python train.py --n_head=4 --head_dim=128 --vocab_size=32000 --positions="rope" --bias="none" --init_std_down=0.00247 --weight_decay=0.29 --lr_head=0.005 --doc_mask=true
Each number is 200 + 20 x the weight over its row's rms, rounded and kept within 0 to 999. Layers, rows and columns count from 0. The size before them is the row's rms in percent of the matrix's.

# down: layer 2 MLP down (transposed), 1728x512, rms 0.036, rows 500-516, columns 256-319
# gate: layer 2 MLP gate, 1728x512, rms 0.0388, rows 501-516, columns 256-319
# up: layer 2 MLP up, 1728x512, rms 0.0384, rows 501-516, columns 256-319
down500,101,161,134,183,170,180,182,190,202,214,215,191,176,211,189,221,210,231,229,194,223,221,204,204,227,154,231,199,203,217,230,205,182,208,206,170,213,203,238,188,205,182,188,174,186,219,207,196,191,193,223,188,183,208,214,210,160,212,177,196,208,190,226,208,197
gate501,105,217,190,211,197,155,175,248,190,193,198,172,205,206,202,206,181,254,208,189,204,183,189,191,204,230,206,187,207,155,210,195,209,200,203,170,209,175,214,164,199,208,214,218,228,194,187,212,214,147,201,212,164,179,219,185,190,211,202,220,213,201,198,182,193
up501,103,218,218,204,240,156,173,208,197,189,219,226,176,191,189,207,208,189,201,208,184,189,233,185,235,175,195,217,190,210,217,221,240,143,205,171,214,181,187,204,212,172,265,165,214,216,192,185,240,195,189,214,186,206,203,194,180,189,229,216,193,213,146,198,202
down501,101,213,166,208,217,155,202,166,190,185,189,230,191,177,190,151,239,207,202,209,217,184,201,194,227,210,235,205,193,200,196,223,194,200,193,193,202,203,178,184,207,197,219,178,198,209,163,156,233,166,164,207,216,230,203,187,212,206,211,170,223,215,124,210,195
gate502,104,217,184,189,217,168,184,190,192,201,192,188,233,175,187,196,173,227,222,206,186,176,239,195,217,209,179,246,172,157,215,188,189,241,193,169,213,181,210,165,199,193,238,199,184,203,180,236,191,182,184,204,232,211,184,200,214,176,195,192,213,196,192,231,166
up502,104,200,211,169,205,200,175,211,192,195,186,146,170,222,201,215,196,200,193,175,248,199,190,180,179,228,172,192,205,192,214,240,227,161,207,217,190,182,194,206,197,209,187,203,217,230,188,193,218,200,225,212,202,183,178,212,152,178,202,176,187,221,230,198,195
down502,106,181,238,196,164,181,195,194,177,176,206,172,209,199,208,225,184,165,198,172,207,201,193,199,234,199,185,180,208,226,137,238,197,188,216,205,215,205,162,184,156,218,209,199,181,229,192,195,198,234,214,220,210,176,192,203,232,204,182,146,201,198,214,169,202
gate503,105,223,191,224,203,225,175,199,168,205,223,184,180,200,165,226,214,203,204,210,202,167,169,208,212,233,190,231,201,187,243,172,194,222,180,178,207,178,222,171,206,186,215,190,192,198,191,228,213,197,217,198,208,221,201,220,192,170,199,200,211,258,210,199,216
up503,108,189,205,197,195,224,203,178,181,181,217,210,213,204,240,174,188,227,189,201,227,193,189,203,134,197,214,187,230,180,210,189,187,191,185,194,216,224,201,233,180,219,183,183,203,241,187,189,222,198,216,221,227,197,218,175,232,155,186,217,195,209,201,154,202
down503,101,209,205,192,213,167,188,249,228,203,183,170,241,193,215,205,183,205,210,219,173,180,192,214,201,236,203,210,233,199,210,196,216,191,165,199,191,214,211,241,220,163,199,214,211,181,157,210,194,161,217,210,202,164,195,158,215,180,195,177,152,209,204,178,270
gate504,096,227,188,212,196,210,222,221,177,185,202,199,194,183,194,234,184,226,234,176,181,198,211,155,223,173,209,211,194,179,219,200,197,216,191,185,184,155,181,171,204,195,183,190,213,213,208,184,190,213,171,183,237,229,176,194,214,185,213,198,195,181,186,167,174
up504,093,227,184,224,182,250,217,182,180,227,206,192,218,199,173,176,228,180,187,217,207,200,186,189,195,200,187,233,191,202,180,241,227,219,218,218,184,222,173,179,216,158,171,238,245,204,209,223,182,201,177,219,223,178,208,193,199,177,201,236,213,196,219,235,239
down504,097,225,159,215,167,222,219,211,138,208,191,183,190,184,209,177,203,175,206,196,243,219,206,193,224,213,231,220,191,221,205,213,204,215,194,215,179,204,188,185,187,178,191,216,195,239,204,182,177,179,202,186,203,194,222,191,188,170,192,234,143,197,227,190,206
gate505,104,212,215,211,227,188,231,215,188,208,218,192,224,204,173,206,204,247,266,155,194,225,233,181,235,193,215,221,213,162,198,196,185,207,164,201,207,202,188,192,206,204,202,188,195,176,210,210,191,180,180,162,177,198,178,185,186,190,205,193,207,185,206,229,152
up505,101,205,189,170,180,175,181,190,206,210,201,180,200,196,185,202,221,165,156,220,192,182,187,200,200,228,191,152,195,222,228,231,199,235,233,192,158,173,199,223,211,210,196,198,205,200,236,159,215,194,211,228,204,184,233,227,224,216,207,170,213,233,200,206,219
down505,100,207,196,207,236,182,193,210,168,190,216,195,196,188,203,189,199,216,208,166,158,187,216,197,213,211,208,192,200,202,216,189,179,225,191,194,204,242,170,175,231,194,226,214,177,183,200,207,193,219,208,181,183,235,182,200,214,189,214,158,181,188,195,179,149
gate506,098,201,178,208,195,230,173,179,196,200,225,204,191,201,200,196,203,203,242,220,193,170,205,214,211,202,198,198,219,181,205,175,197,153,188,211,190,163,194,222,187,178,160,197,187,164,204,219,216,145,195,198,175,204,240,190,201,179,161,201,203,165,191,184,212
up506,094,199,191,200,198,200,245,197,238,231,223,206,188,191,176,195,227,200,187,198,211,218,181,187,202,169,236,203,209,246,212,192,218,198,234,189,167,175,188,187,219,202,187,214,214,204,228,209,205,220,158,191,231,224,196,196,212,193,186,240,220,198,201,219,197
down506,093,194,274,200,199,217,205,168,177,179,184,187,203,188,176,211,201,190,214,194,204,203,180,209,215,171,185,226,220,237,202,158,244,173,171,157,184,168,202,171,184,183,182,196,199,179,206,179,141,147,202,199,190,192,215,211,205,225,173,204,215,213,194,184,196
gate507,093,219,197,195,221,211,215,190,201,165,193,201,219,180,161,228,206,202,212,183,203,191,218,187,186,168,227,219,186,203,202,218,187,210,211,153,199,222,202,179,206,211,206,224,181,225,219,214,171,195,182,210,183,172,189,188,205,224,248,188,216,189,205,225,201
up507,097,220,201,221,211,198,198,195,223,184,214,207,189,183,219,194,189,193,217,192,227,199,216,173,170,206,190,176,183,191,194,227,177,200,193,193,196,212,200,203,182,169,196,209,178,208,209,234,180,211,169,198,181,196,182,195,225,208,196,176,178,216,179,216,206
down507,096,220,188,229,225,153,151,229,203,189,206,209,198,204,228,202,198,201,190,245,204,222,196,205,202,219,189,195,220,194,202,163,185,181,198,237,218,220,204,197,192,167,197,210,196,207,186,205,190,188,208,188,240,222,220,207,170,166,157,179,182,189,187,184,205
gate508,098,216,196,199,211,178,193,226,184,168,178,231,216,195,194,239,204,233,187,182,205,197,203,214,210,190,192,208,207,224,210,198,206,166,230,180,197,215,230,195,201,202,201,212,211,246,190,222,204,199,177,224,193,189,224,214,177,150,209,209,202,180,206,172,229
up508,099,175,183,230,211,177,191,188,226,200,202,180,194,222,201,176,201,185,207,191,196,184,199,200,216,168,173,180,175,228,197,190,210,201,205,207,189,194,183,186,181,203,176,220,178,200,219,185,187,202,186,214,187,201,194,213,181,220,213,197,229,215,209,187,206
down508,102,207,205,202,195,197,215,172,181,178,215,192,200,197,201,205,210,194,188,183,191,194,215,198,212,176,169,228,210,207,222,175,206,221,208,220,213,247,218,167,175,210,196,219,183,217,201,210,204,216,192,215,217,173,228,193,189,194,231,159,212,202,231,198,214
gate509,098,200,192,208,182,154,219,215,218,226,193,201,219,153,182,192,184,209,212,205,214,195,177,198,225,198,187,185,232,196,184,205,196,179,200,170,176,195,159,140,184,214,202,191,170,203,184,194,183,196,177,199,181,208,213,195,188,209,204,178,209,179,231,174,176
up509,099,224,210,196,191,218,213,206,167,201,231,186,196,192,217,185,224,221,208,233,201,189,249,152,212,190,192,185,196,187,174,210,210,224,234,184,229,215,176,230,216,177,194,203,197,196,198,220,197,195,212,236,193,162,181,227,176,200,242,206,227,239,200,215,228
down509,101,235,179,224,221,169,176,218,213,213,201,215,202,216,213,220,226,170,194,219,211,205,229,226,224,239,258,197,164,208,231,226,196,212,235,185,210,242,265,206,204,164,200,184,205,202,242,165,189,190,191,220,185,230,167,196,197,188,198,192,202,175,182,203,191
gate510,108,224,166,213,186,207,217,220,183,179,195,167,181,200,196,201,163,212,212,204,216,204,229,196,177,208,231,206,208,153,190,205,206,219,172,167,196,174,161,142,206,182,174,225,209,201,180,217,228,178,190,184,198,167,205,205,193,191,193,218,211,175,215,222,174
up510,110,203,197,202,213,166,203,168,193,191,200,211,198,183,185,197,220,192,218,203,168,190,183,205,202,182,201,197,230,207,208,180,199,214,166,202,184,203,183,201,200,211,225,196,206,208,178,193,203,197,200,203,184,198,180,183,210,179,197,188,206,204,134,199,204
down510,109,215,147,201,189,163,183,185,164,198,227,219,186,174,217,187,191,197,236,197,203,179,197,209,229,196,208,217,250,203,199,224,170,202,174,191,196,205,180,210,226,247,184,211,190,236,189,214,211,161,175,185,199,212,208,203,218,167,186,226,207,209,193,188,200
gate511,093,222,208,197,225,203,219,214,231,223,160,196,203,219,185,167,219,190,204,188,189,171,222,163,214,198,186,180,205,167,208,176,199,183,193,222,197,195,193,186,210,229,206,196,208,183,195,204,205,200,210,253,222,182,210,221,176,225,188,217,239,202,204,226,166
up511,092,216,202,165,186,229,196,161,204,200,170,214,212,204,160,184,213,183,180,215,178,184,196,172,202,188,197,198,216,187,200,142,189,203,186,231,160,210,200,202,227,200,194,140,168,194,191,201,189,202,178,214,250,173,202,170,193,216,204,187,187,223,182,222,236
down511,096,196,196,207,212,196,187,205,207,209,192,230,198,222,213,199,217,232,212,183,213,207,212,253,177,191,196,204,195,216,224,219,187,224,216,174,214,210,202,184,192,185,235,211,184,183,207,147,188,187,218,222,222,193,247,184,231,189,199,242,212,201,192,181,218
gate512,098,185,177,219,192,204,185,238,231,199,209,191,215,206,220,212,188,191,216,177,210,219,216,204,196,226,200,213,208,204,200,173,210,200,200,171,214,223,181,189,217,185,194,205,147,216,200,200,229,171,205,201,215,212,223,154,170,207,200,207,184,207,203,184,207
up512,092,232,180,209,177,208,203,211,199,189,221,172,223,213,201,228,194,207,220,179,184,182,215,236,181,198,234,199,219,217,200,172,189,216,196,163,226,167,219,213,195,174,241,194,223,209,220,191,225,186,195,210,217,230,176,210,197,217,227,226,228,194,211,206,191
down512,087,199,190,208,220,213,236,178,197,174,194,204,205,226,175,199,205,171,220,205,191,178,221,211,178,189,209,193,198,163,181,195,199,210,195,218,166,179,221,211,193,205,250,223,193,213,229,168,182,246,221,239,168,215,182,169,219,201,243,169,227,164,168,215,186
gate513,109,193,197,184,179,207,191,220,226,198,162,194,205,213,182,242,219,215,192,200,189,225,196,182,229,200,218,199,196,191,221,215,186,200,194,195,194,157,165,187,196,202,236,194,223,190,196,180,200,193,186,233,175,204,195,186,228,212,202,204,186,189,219,185,213
up513,115,196,194,224,224,181,197,211,186,238,201,195,187,173,179,216,185,223,216,217,204,180,185,200,205,219,188,215,165,202,210,201,186,186,212,171,215,237,177,210,219,225,165,218,193,193,210,197,211,190,204,190,201,226,175,189,189,214,221,197,202,207,195,217,176
down513,113,179,224,187,194,168,189,203,181,257,185,182,197,148,193,236,203,239,206,186,213,196,172,179,191,197,232,228,155,220,184,181,180,197,212,193,203,177,199,216,192,223,201,245,160,190,235,160,173,219,181,219,210,212,180,185,178,184,184,202,202,219,191,180,194
gate514,095,216,176,183,212,198,222,208,198,201,149,154,196,203,192,193,191,199,171,196,187,190,163,183,215,205,186,221,202,174,182,220,217,218,173,209,256,194,219,189,195,182,210,173,222,228,250,191,187,198,224,204,197,208,223,187,207,166,156,198,191,164,198,207,197
up514,091,209,195,188,222,217,200,191,232,183,202,213,202,174,205,210,184,201,193,242,204,209,177,225,239,194,202,193,186,217,180,219,230,244,224,209,184,208,211,185,179,209,198,205,205,233,177,218,189,198,195,192,209,211,211,198,188,211,191,191,184,209,214,230,225
down514,095,188,173,183,233,222,175,162,208,188,218,173,186,207,194,201,194,207,217,217,192,233,208,185,205,198,204,197,241,202,211,166,201,166,187,244,198,216,187,190,224,175,178,196,211,209,184,254,205,176,200,208,203,160,203,207,197,269,202,210,257,217,188,203,178
gate515,099,210,200,222,201,214,194,197,211,204,178,223,204,192,187,187,204,181,211,201,218,205,218,175,181,183,212,194,185,221,201,179,191,202,204,192,182,200,198,200,210,203,181,186,217,210,229,183,232,170,179,182,209,207,200,186,179,225,171,226,223,176,246,187,167
up515,093,210,205,208,206,215,216,210,151,207,167,193,172,203,181,192,182,213,230,173,194,183,252,215,227,204,230,198,222,239,189,215,176,184,203,238,184,168,198,221,201,200,178,178,212,201,210,212,173,195,193,216,185,213,207,194,241,233,206,184,205,203,192,155,211
down515,095,189,251,203,223,180,225,186,174,204,202,169,163,190,198,205,192,195,223,228,202,178,245,211,213,196,192,175,227,236,193,191,214,229,198,213,214,156,189,225,184,180,227,199,218,198,196,249,197,210,216,219,171,211,226,163,236,183,228,212,227,224,181,210,205
gate516,103,208,187,218,184,202,123,225,210,194,195,192,211,179,207,210,182,205,200,206,174,181,200,187,214,171,197,205,214,211,206,235,205,171,211,202,198,195,208,221,199,202,214,191,190,205,213,195,178,209,233,185,222,199,225,198,213,203,191,210,167,189,209,197,192
up516,105,188,199,217,229,184,215,217,181,188,158,188,228,184,198,214,209,202,195,216,181,226,226,144,183,183,182,176,202,208,197,226,204,172,198,206,184,195,210,213,200,175,225,191,194,213,171,194,219,216,198,201,170,221,194,175,229,194,189,195,185,217,179,224,225
down516,106,218,157,184,196,190,228,212,231,184,203,218,188,219,194,222,198,186,173,210,186,174,204,207,201,210,239,189,204,202,201,201,183,163,173,238,196,244,203,195,239,196,202,201,210,207,203,227,206,228,245,217,214,195,177,174,169,206,187,223,207,223,220,196,160